Part of a small language model's weights.
Architecture: LayerNorm before each block, learned positions, no biases in attention or MLP, untied embeddings.
Training: a variant of SOAP for these matrices, 230M tokens, 3512 steps.
Each number is 500 + 40 x the weight over the matrix's rms, rounded and kept within 0 to 999. Layers, rows and columns count from 0. Numbers have three digits each.

# layer 4 MLP down, 128x320, rms 0.0708, rows 0-127, columns 0-79
535481492477544479471521505521614562537449544442526485479474411494462521373561502455554562497536504434538563466493511475455538440489467481467498526461484521550489554550459543522477463529581513486444449478525463486506473409471581494457471517
487509540458539486484575465532449440506478478523504548482562510438406495495473526580468577511438541482433517445495511579492476546501518456509539457541550464542501537478546452525472505515479485532562503496494435461549462526479453528527482540
501474507510530504506524456492535532498482597519528564542467476507447449524437398446490550459624546511518578455541526509484477452497438441524478487468475530488467543455554542550476580504496440476461523474543445492493452452485518489456439518
521577480498500477431501523463466551422456545520479462430482481542475431519495557392503476495532446502518504614510507497485500531480544538514442485487529542489541481520539442449539510532574460524518475483485534573536493490457463459464497512
485436545511497488482431489497490566487525497469544507529595546399443488451505528516448525469469563497463554532471516477486468541513596490528512475563538535484477561508448454533498571480443483515487540525509464538499465465386498439471572458
523538469507518490541514455439539448478492454556473507521494515525483480470545575546519505531455429456565512461556448496485442475553507504502533397469494443555412443501459517484544478535449521533531515541473496426506417428515548444485485454
491436549547440474508473480480444523506483500514463476475515558503550516519438442562515516477504548508554499559518525462502461580511499615521453479393528462488473453443538455455435515466455497495483492433419596506491495454456468468502459550
496482486496468522501482506538504503550472564526452458453517572482477452555445499483485510482483503584475590529565494511582472466474514436493508423402550490553550515523549638469516503493558507441485520550498390500526580446525482433570466527
471530442499523494489488491490514508447504529519531498479498527576560479506511468464522537495501465495484445504522431472480522509508451473480483470499493508478527482526586555553495551478557569465481537486525556530538567568473538542484482470
505443487489517521499435445477481440517519445532510529462557503530521489480507505560451486543502460466529557424512423464522459525533559538506488581484518498421471477485524429503442468522476553532503507484527549562519509520449502500581492468
465472489502509473527484470511496545546556479550494500475523549503587568451450480552462507460452544446468527479540491441519594503480540540453545493489532424470546467458473492432492523475496422455556469490519505513551580530489483566523504480
583479484518489571454498442431425578386543534524487554538538497454418458456510528486518530412528482512410582484507544564461492451504484532515553487453470424476503499498470371526540562555504410517453493533521513482486523477489481453515604440
480521515502515478488572511543439493428503464525533556620485465485503551519483538511502511496487523459467479492441501553479509451485599575524511527441501510475468499462498514459448475465460539485528430456450490541505543444465442528506465457
538529434439515477551463603517494503527496511466459472515557523478521506450488592497455534527484512511449463495459523522517428477497538483452482457554485499512510476447523522447551443496492583487523480427511524471581497506439483543451503456
546507499534502419462534493508485543559482453512515528504464503541520447418399499493604491491471489541501593521544584510491472520507465521429521509494485499528473513496471483515492532516477514515473458476478466499400518520501538477561517586
554484562513521464567487502488494462520500558539458516515489528495468503482467492478520464506556494511508461464509539485403529507557535491460483522518470475450536455484425524498555456460517492494527567537535497429552481442439523496489540519
408565464443484472540457522520556398485508514393457417450621392506465495455483421506379449567540531493457468479506517423485578517495472470552463551522498488405612447504516478488510443445503448523490522513474505410526531514531516512485414504
444468452489527395503448519486543480494457484522546522385472504468453511505447499488478546520489485602491469481491416516514417498509534483461519573548449445432560461516568520561499527475573452418528501596518492480489481531535490449551456461
476493442484514476535511509509478515488460537574514553488505575479592456516478546505455418428427560437451544483482482472528488475526532510453495502538492511487542541497461474555501545483442505427543516562511469456478564511461413553511522434
511472490464551465453510509466482542472506500445487466437465551470523543533506544424534497470481499512516461541474506526498511462441445486521447586467517526462497544473466565512509483490547501511491501491517554570510515532542493579485448503
541449476507442464483542536464474497502521561483486529508542513509422458501461488482535484451534437464536508506566464527466512444496460450443410527504503546549508555479513482436430483534505529501582554395510471471499509474473457513536517478
471440492459493519485540521465491469447495538502503529521576467526467579545479489513528517481505533505550486500520529537516381442509536537576453509529496470492511440505546494517543503555497515530455438482511448501515468443503500457474493479
395466534506423538514599476438514597460410455461511476502420493459486520471481444537526420535451562513572516520536480556409535460473483511540452477484512569526470402549515502459528494504441485484425510429545495519564500467547486464535500549
509545483487520436551502532529500562503528518472464510487533506482490584524459538492477502470515550518538496453496459478478436486509501509521536456585552500484529489534474469445458462459501516542517531512534481477533475547515479527532514597
488434505432488476524495457414526505521482459517529551467590465475543524417466472436552475501511467472501530468492518501536503506494497528430444443492504482559476519473473536510574516429474557465523540508512486460510521473452524405486485541
557496460488502505572585469508534515474458482448478523462491520438491479495502505567500455489479459494477528496532481467544514501507516428430467470559444561522510499474488539463447465527478445482503585446527570492520462497456546501512425496
401498508438499523451500567472504504497450501481448475480591501517453539427500429525520493503494507452529491518563517494431479463543475501511579462470558511546517553466513477468483492534518507496518530557506485506494466520465514471452491485
518457463503566472571513500493471481523424524507549484508477462500557514500523510480477445512487535470502503501550545450533442414486482512453537512507490476465442531508499508505537415496499517449505508588549500527461464511500555533507506485
510458488518576469532496562497504462497489569482468519550538524462441471538516492494542481486559476566437510518511594446554539471497472496524497460554480555521523485482539451559498491509554500471483545463539491505393540566482470460519513495
498566552430509425510451450449529515498455511516500477583574488483603465486485453467478529472552477466454549524510523550543392506498541515507520524484490473533488513503424473509519460504523481490504451502491504419484428493507550476491479486
517557542519562473541527501468501424473504481475531428483486384511534528479526518511488476564457455467604565563517609532522447495446548524592494519495466496508494524437479449509454471525445530501524492506421449412475548502519509436455446525
489489486529507582467578490501453520487476561494450521543441481504484491600480571490507522482464478493557564460535460512480463534575495538495442387446548469527506478503551408489520492532497517579519503468529477488450550530556477511495496500
497482527459471482567549515473474509514547452529529542454469542445519586502459474504464483468560514467487471453482489508528527523592507488524423525528465458532479427544518578459489537526443477516494529508520448495529515469476479502494572467
451438490478501522460517506562480437495520504502493547502499495427482546462536529495521399518546468507484406414416493501454483599476530519509519437513441535496517452474547517408398446500478565425493556411468494467510477503483493480392483506
466460500557521400482491520479588516502481501479473463482519432566486566549520502535433492570470566462491501480535514436483539548470497446512536538463480481521497440493542559500474505496525496516546558488448555468526463481444548538554467546
495549518438513496563477471397478471467449526497501433567413515455480531510420481485478511494545557529533503425492520446497491462507515562486497544460474520430525524464497520539480454454386476464544491584529564502547508536524437472444478471
403481473523519600471518438540443507501491525432413536517521480584476464522469473479463489553443542483456505426463492462505505560455432500564579509484531512544502498508553473534487486520471542512562511497480498454520494503500472487509452458
539491500489580516485530462457501435560495515511506530499522488572572551505497484477497458442535474518576464550493509509551536507508484460481527560513445530449501559598416486577542548532476486515460501494492522449493502525520577451519515480
519452552575530519508501480491519423533520485442454478503464447570455534543521505491505508476463446474487560590520502576555500559457527530494552506450484566483448539475587567513428487517521502588599480497520447493439549499486569485471423523
529419551469540454531424484450542530503430466434543462386515495486502545500496474392473471525543478444490524560532510454516509512442483403499479522468470446513497488516564471498502478465556434493478466501483526499467504508550581490450495574
498527520543475495499569499467482533529499433518456467495486490591519514523452482487437565431464484397476515417510555485536453522527493496532439429493428516505552475442546518492460504556473472429530459456541493553516468486503521507522468482
541519469508495500525477520449401503417482465471502484488426509517513502582507468464492499436439534531430467515458508557486518570560510634466487493531481506430555528439492511566426563538503581485462438498426541579457545569498473480473502564
524525515433495525571507505470424501569474520449530466501490531467516425489537494499502459505464457521468506476486555500524519549538499508419525495491550488520486560524530467543518515511529454464460481521421525513492531426527552520457523482
522405505475528481476508562478471391482527495530492506509528540481570496556500472490434460449425481486416569517522509513466547570542564519522491470494466450507517511478478484497469507538489495503480457526445529472487523557504492525420521427
444487569527549524468528570561517497513505471498489481520518500515508470537468514513519524518464473505520515483475422456498451584467502524497545482427508565452528402493516595531492513503526538528545518433518489433439494491442517485565422513
501507478464455502477470472523509468508503443509517509500444497538567450515458524479472554499446516503523576539548507506603470498485458505521450449413527491527496543449499475482496521541483487518521475445513503553441479481501478504529483558
569465508426488504511543512488549586582518490566475595440459480534436480439528477489535522444492447520473478495504382479495561483473536469441512548530545552493456499478483467500523493528428510520435513531475468503590493508503429495489477500
504478529496431524512532526486478522490538501508466449505414545505456482564442440506551441523510500531449466503507473596469536502481545540484461551569594527434458530457511525452491499487464491468486517498525439463534525496555528537461525470
550573509465411508578482496507510446522598454516495568516504546548493417514539556487404498482453423407454535480463468460467526471439488506498457542505538560489527514483488476516554554492503480466486429481560579495514544553465505482579592489
499505450503473498541520470512464521503524571536519518429460535493437479539466505464511526484532472480551537487436531460478502550478487566522479463510453457461459457552508502421462462501504577476441483438520483492521455491517501540458478495
450406475463393521448504472495476504495460460546403534554526476494547500450541508558485442535542433452442538555456427553475471457547460434495548452481527509517448561561501470468504480470527443519477509521501513489563509433458591531501533435
472534526505440495458514556549514477572542493478523551592534476531475478504519496464483440506533456433528556480513482484437467469597484532510473501419400491568489558450546509574600438578605565568492530490576419541521458544501583554492535471
536556468545508541600504505464537571506463474588472549484529456473571503552481484502505450479528493491528602495596503522519478486459428516515479516487525470469484572510446422572542550552574511456450454510561491565491483442460461415459534474
539544420588406557474510557491515491460457499449473536523454421459495483573493483529524423532523507509588509529476505506514490526456485552574486468499520485513462551538638544522463513446456503555493521530554494494484526507527447500461462501
465546533471521467506519574526480503488520400529487455447502437534490510458478509560538550601495432532536500490463485443535436500452539517530528476561507527513533448456512513487496492525474511458514395485471466495452473513504539492525452489
466521467465504485495437484494497482521467537449563478514501517494478531501515570464525519520497463534516539472542514485470532496504479489456549605450544462517464517440493503578530530549453467485450533509585552482502495495469534542540537496
469455432486506505562476504511474446463514536592431585561522584510511529584557501559491443487466568504497536466481479510467543535498507548533494436479467448532589553474500456485432555496531467531424502536507503473516535559510433503482516521
487496496420504504526530499502585518463446467508469539525561495499485542490539535529528571523456463473515487479474546478457536513468502497529507565480498507510424513468459520494501457473389502487570477442489496542555501500524510558470508456
519489456430559522516448485538467472500554525496540484435496558523499537426512511440508501524532479482472458453489513493508406602461515492465473507499488443535469526507460562472428452416478589531519483519479471473528487597511529596427543476
581560472553535437531497532506464461492564480525415504510470485448488465448517497507463517460511481505448582517554503570529480567445536543516501500546556514464448417513480561419501431494489542464528497475493501552508514519459498505506500499
477459526554542444495501468430432470422473437452519481415475451532480425527412495485521520513535517491495579491526497442486531450483491528489544443463491544449484544454548478566491533486532471489504461482509544502489473571507481549494474546
542523511534490497512429507502455562547428555556509506535538487531501488437539455520560556383517398503514550508522431471438575535518535508471521557446548511504544605466489460425500469570500501463425550444536471495543529518533490493482530471
412511560511537439566532452461506474449493427472538591517534550527522503517545555536491556477442468494565470527548506509393440471461576511598515502449547605452502451512507558461506528411501521571434475497491512513531505480471491444517455488
516496447472409521473499590575463565531480515495541454488491487487473447517407460501508528506473484542516534530532491549434584502487502528500507475410498479477458498484497489535467499544496503451461442468468462510504532412582549561543547511
461503556482477538539485421470521575427601496542546545475491501484455510487423569509488488519515395523511500463485486426482536531484476528533511545497453641396421500534540499473515517523466449445530536546491494551584544591491522543431526465
590462461548467438504544527472507577527491541534467518538464494490481523519566535462514497452507505467510469581479519521459481485495505484488521461481397601514484514475577494472491525511547447389498542539479475455542536517427449483440522493
503494529522441518482519583477516531513555521458533447535477508522498460462503439522510501444545449475435487489578466466455521553484481522532472413511538509469485509512445473463475490461474521567535553512390456537546489531471501463486509376
564533461522445455534447553473464525518524509577554509438459482534449536494504488436498475454488470530503516485455539452518516594531408562471445495469472564553498554497495412501502531564528507420509489499526527464531514528443477520486549491
455512519424452531443494457511409536427514480473469508569515512474497446459527471473450453494503481519477484475522494420513603498531471457500478526535521462493503457512502508490484556523441436521557461556467543522530417540524502472414546446
431456560563475516509488443501475507453569509485539565497524515477460500505485496542485491380445475490509494538523519571539542515485518447532525394473542529463569502531461465448441526471489420577521516498499468488539532497495474510469528548
592472514494519515563576425468501532516511533488508458482473508564596496488451549452486523446510477533422546469526527469488478474545515456449515516427503427555487524479460567501539574578544480511472516506450499442444499481463565517484490547
540520584515453508518587614427526533488540492522505534506443511506460490472502517477557470515488569551476480522501459481444546499479530471441563520489518520518496485546442562495462557501449588498458471522431426491541465483477536536533493477
460478454538539444501432541525576536499498514478512460466484480553458499441574494470491551538469521490487537525529582467483561492510514415492520486516461438471510481472474533474441505439505571433512525504523500541558451527507507514495489543
543485536446540572493416529516458498471523455549514485548460529449389539470536447468566434484597450526514512531456539442503525545503529545500456462500497454449550485493500429440492531500463527548473484506464498491495588531469467463441497457
493509449443563454549448531514515520506536513506471471442530461380484476442503454429479574530538566489566490458527493495515496491449531383566535458534485508451481487551471546505466402462470455551533495531475536439541481489510494528455497553
479519483486520518585450493438445519483522543520488538529520452483505562476508517465453464488502460508508510517479522453504541512503467499526542564521562550456445564451504430431533537507513447509425488534521565443495480492480490531445516536
530505528600460480437583468514471443521487496505522541508453451503505503528542494505460516535473473521465473485551464447504546462499426543555548514461501497506495403461468499499471427464517552543485543559494536489461498492436586528471513446
453536532528495506571484505478465581472514431593438498542491470455522494539510478507467471448441481481524504480529505489423509443497509532473518511501507510477499557524496471471519483514539503514476475511560541516543531559483520509597503503
391426509575398462427494485461510468425485530448451456490462520480479613481476494523416480544540503462487516541458483506487519509508489501532547443537473438506491428520481506481458498471449449495497488516492507537539436535509547509465487480
476490550525494523467542552448486455562522495471429503526572485485498470512476552515514526410456527445513572500560453520461492489511533453486503489514451584581533502514532597467512503498523534498479526459524467530472536508515546539492567511
576503523441490448566451529453526503528511492484521497417482562493551487538453513559464519407420554522494537474557488486619488429506455544511427511504489457493535520423455450499477456528495428524550504525483479569467517474533442460510501502
487499509496462483491513402564562475511543482452476550538529471539472493483456498514464487496554500467517482454501486449571524430537488466562482473518487537500484465494481461448435557548497501493514477417483570481425479520583480413469519461
512423493558459511466506479484503523547522450459549473499479456520494471510579416457555455507529446483478500474476497494436432486472417473530465502445481539501444471558476479521535532562473542557521471431549477526512532507504537544514561518
482512486478503428520525498525453479538527477520489470513566596517469486427403467550477495496526460524490475380517496498504525488456478549553510430457520479537469482523452408485521532546511541459531518501456476502506482576566503444504499509
505485423525479486547553438517460492543517502468531537437530544508463565551399573443476564440528499534491591565468451471581430450485509507513508498454586440434531530522561497488536517426429493436488559535531495511493452451485469462539436628
480567506480501531504487519539405476532529622433520522575508599459494491481558503444449433482570487544473470515561440426534438513511519457505514493473495426546509555485584506416432522454525498482512468550487549479535542558476481492499412501
445470497466587524528501501500501453531573535452484502510431508526504421459497478487469453518486449551526478488497456491499556485484442477539487501443542489483569493543508560509480539503550496526563499464471491452471503517521524567468477486
541460489471529485513511529525504543474504457519472528462505548490502477477523466507500520510521554457478538566584541501491447478455445488474513533552530465548500442508526485537516453470495548444540538436483561472533451562477497465528544557
477476520467584528485436529434417525415489463485471562429503528520510619478496498508478444489475519520394558509523508480509463497565532525477457492530531455402513513505459418528530541563479420476522458524544516572506509547485495475534438423
529508462470503497466492449526515491477450512502501509441481486529508516510500568559480504531488470472497505485545490515523482528476524508495570515520521524473397546497466523460493462474551562530553517560503455456420456519543536474422556498
481493492574534488478562509556512483530472484457599412537480468562435536500524510485439553456523532541382535515511573473395473506585491492491515477497461451542497479404432518525456429473496538569505481536474460490473491427521578508493582458
537449518490425501500477520475538494588602449485446562482555568557457481508464536526517517574449528530501476487466512535475491563553491484506446503427486473560559473493552475380505566535464510497536454503498414554480447440550472465464482465
509558546450500513536470537512510504551509433481457521513579538515493387484518465569461504530522456480472392435514489465506464518441530528452452482457470537504507528540531492453493456512563460438536488489544520506466490494507509476530487488
491428517453514460431532469515506454480451504519544513541588532548496547470484507491538517609436522491579481520586547552620465468621489520504516409480499440536379480473452500518490437509527560556552444469462456522522557512579540480446489504
459524519445530498469513479472569446496557502480461471489533505467533469512552540499526526521545537478486471482451497452489458515579543529555475411553499553564429482508511488495512420604437535460580463471534459572509528521560582492429500432
516583480506520499555462508498498487500551521468448490483467483463457559398463481527539532533526465464549473474533551471546488542406501479515486505504483482495472595483447485512508486459553479483494527547554504506534485478556549472461490439
566487483602511410463510567536455482547483392484576500506461494492510548546391436529506518526514490494471482531445582523479504508533504542514462524493567493439566514464487527474488483526421535560558475441463466470458503512455503516506575553
563488467539439483508495605512518449494512525537589464510458499462513468459489451492484491538544495529506518470528492517525474552560460497466477475546462467471492441502501446473494533513449476591482530546518505523531467554520399557493539494
452481478528480505482506522421489441469538591527433539601525522513480423469555435521490420447519522592529562546503435548487524525456544530526406529478583465487547489454432408489490510430490446571414488573514583519501415471425448498526501460
552477530536486557486543472555491535505504510497523511538519522539489463574506525494502469517476501585499570490483418547513530487500554527445439498416490512449512543384482482585454548487507517512426442540498506484456505485495503591533486529
502395533472457586480483437516477459491555580464528550544456527540486488449460474624580438465407468479453461514502486516410498482422558521553494493491552465454557497514495461409494517548490448504511441491532500472520500448439432521454551567
491490523481477481590549515565499495470554414481492468486548471454538538520494478459547414503510538498452476437434540472489439557492482559494455515581474480477444464534545485450447497531454492470465502484463456531524425454517544517487413523
494485493527512526470529544462512481454521526447483574514540524522572479498477449497516494503514479453462514484512523501529458551506515491504483509566445457463499452549515462487485506515514529458491429481484461516518426469512530425511468507
508526563563474478497511532473491544567524555403493535508489521520544616480478436509518454547503505485470461499484516541539481531524511537560485484448504508556587544480538525472511529471565496523533554560506495529433448442556520457456441528
516504457479556476425540516548501491551449496591497484483546518502453530516512554486523454543419462481483530496572532552549471555492556507512485481483541518489527567455516434554527491481466502485507474480558511475510455487402502485490474473
493529422478578526482471525511480575547426491476576474516549434482518519469539513498453467492492486464486498472557489506495505435555432399452487558500543530521515563552545538621519448521550539555536588479546463470484472525465534474529538463
501531486543498457590543451425484492513464530533516567488552495528491471461468478559493513503469579508520532508457533495431543468415454500542542504425469527463504515526472458482485501437533484446558399475470552498520515464485529374518522549
486468516449557552447499527487527486573426528495408474501504488564514537569536511489530524412489437469578511442501500440481495488537548538499508500499525499532497423500495481550503496470466468463486522553559556504514522478494584478560491541
544422540558536552430488521458531491478530419500526457526402473516400473452484503489561525503558548565484533544428553490504501519490512438541570540542544506458531461478477538532486482509465551500524480492446416504437508491493551540498483484
556512477484508512511594549468566443538469474550502528476582465590507495538579466515578548493457467489509500540465539503491495563505532504412556521487504495557493521483481586582540451586567506469506463478481467468485476493513542521493501486
470500491598561467492542561499467529527495504521482441457466448547446469503488549560499525574529496527488515482473498513608501463462478479513526517470483525489568578535531422519417444527452513455562536562423474429479479486491504548505564503
468544503462491526576448500492534492517501555520470437500406517433484441560523516475446433510494511437481508491474454532477466489455438521511548492456488519503509487481483517519469444552509446528517583535514489456462553525525484484511495461
521472565551509507551481540517489465480561504466591555473524535479452539504433509512502482504473490440439587545452482483452542446544481583511516482535515460481504414450492591514504495450466514530535503513513491444504446492465449497486511492
453450438485486439599421558499486527474459491512467476480415483507514539501465484481512463483594537520480552569481485559525565436523423461455503447480451486520469521479571470495530543478546529460556543503489512476523517476508539447491504535
620480497488504518533485549455528491488462497548537521540546486566542498541465584526537516499498474513549529474514504537461493427478494444516438557479458526560508479515484545494475545484490557485516554514448436511536439435576520547478485455
563554511496464467515518558501496448522454442465508526434505532584483550536493551523439439552456544496422548445532513540479493529490566566580563500464512492493465514492496542507454540479474471498561425553541507548476477452512490454490461459
517509502481518600511461516492446413512480477491419484510557444459466455532545499525433479506484508508519536585569397465511488428538473533435573450482530538499542541534487496546540481467606501485458549582486478498408460542467556531477453503
525509472606447503559494530477492510442501541455497554489530480499531533534493473522494533480464502545461573486460492530476576470530533443484506495535565451462409466608575527530540504508550496454445517585515445550443483545460502523474493510
502442551537573552444459480454454453472504502551512540475496432481510514496538448491538494529450509526475478453550527513405484533452510460511490492445449432492462513487550469513417475502494477595521457433517467499456551518457497434483451424
509515470503484519487498498488465522426489509472481514500428480496452503494504512532525491492435513521519514520546533468514571531517484467480441537488501433477547478548455486534486475456543498438521467524485520549509533558540464544464528468
508547553539397448570501480532461501515534561533443464495514539494533483617536519516518505485470520558575500457516452507468472451422483484510488512527534543501486489419468442449506522484538509515512473438468453512521530494535490545487436552
517489474487469454470487495541463513535527529546462519412419542520458545492533552508459488551450509455502519529491516606576510533456497579518579462476517441513458491538534557540518548476541554465480525464526470486428438483503444464579406606
509444528497508513538512548456485522544505566459457459487527453535467452446489529518459469483500433500519471486499546483544511449483451466440488500477458510468490566409446523538478448551542521406449517539505508492469462509516547477502478523
559482523561474462473459452553541467462470430449413475434423504509474492471479472499510485528569516511473536498523519486447474528509484502527560509517470539502541477557489529481534466446474431549405479506543456538465460509525468502540481502
457428492505527484537558425462467526462543528518511568475539532505541515521430479495588528581502477526464536415453528568442522560474494533514478491446546478525512528526528435486468511561521444493465561455498477510457461453484487481469452464
527486531558530426500488522466499563418450506556418439470483461420440486480531495572531507506459460524564566485488464594488502452457537477475518502552500449496502548541507478411503534496537508500542538485506552504543504519496480446582482483
502417556474503479544467394528496440535478442489527520424501507434487574496510432446421497503407515556414494464531513553574549466465500510488502569505535455403584519428406507479512585424463481441512499515555539483481483460484483455518493530
639462559487577527501492507504561574494492513472511539454484484496477523474458518470531522498513484489536499487524520524509488505530530456537463502486484494600471489530519489482470376507545484492482522527482430405530555511562530515404499551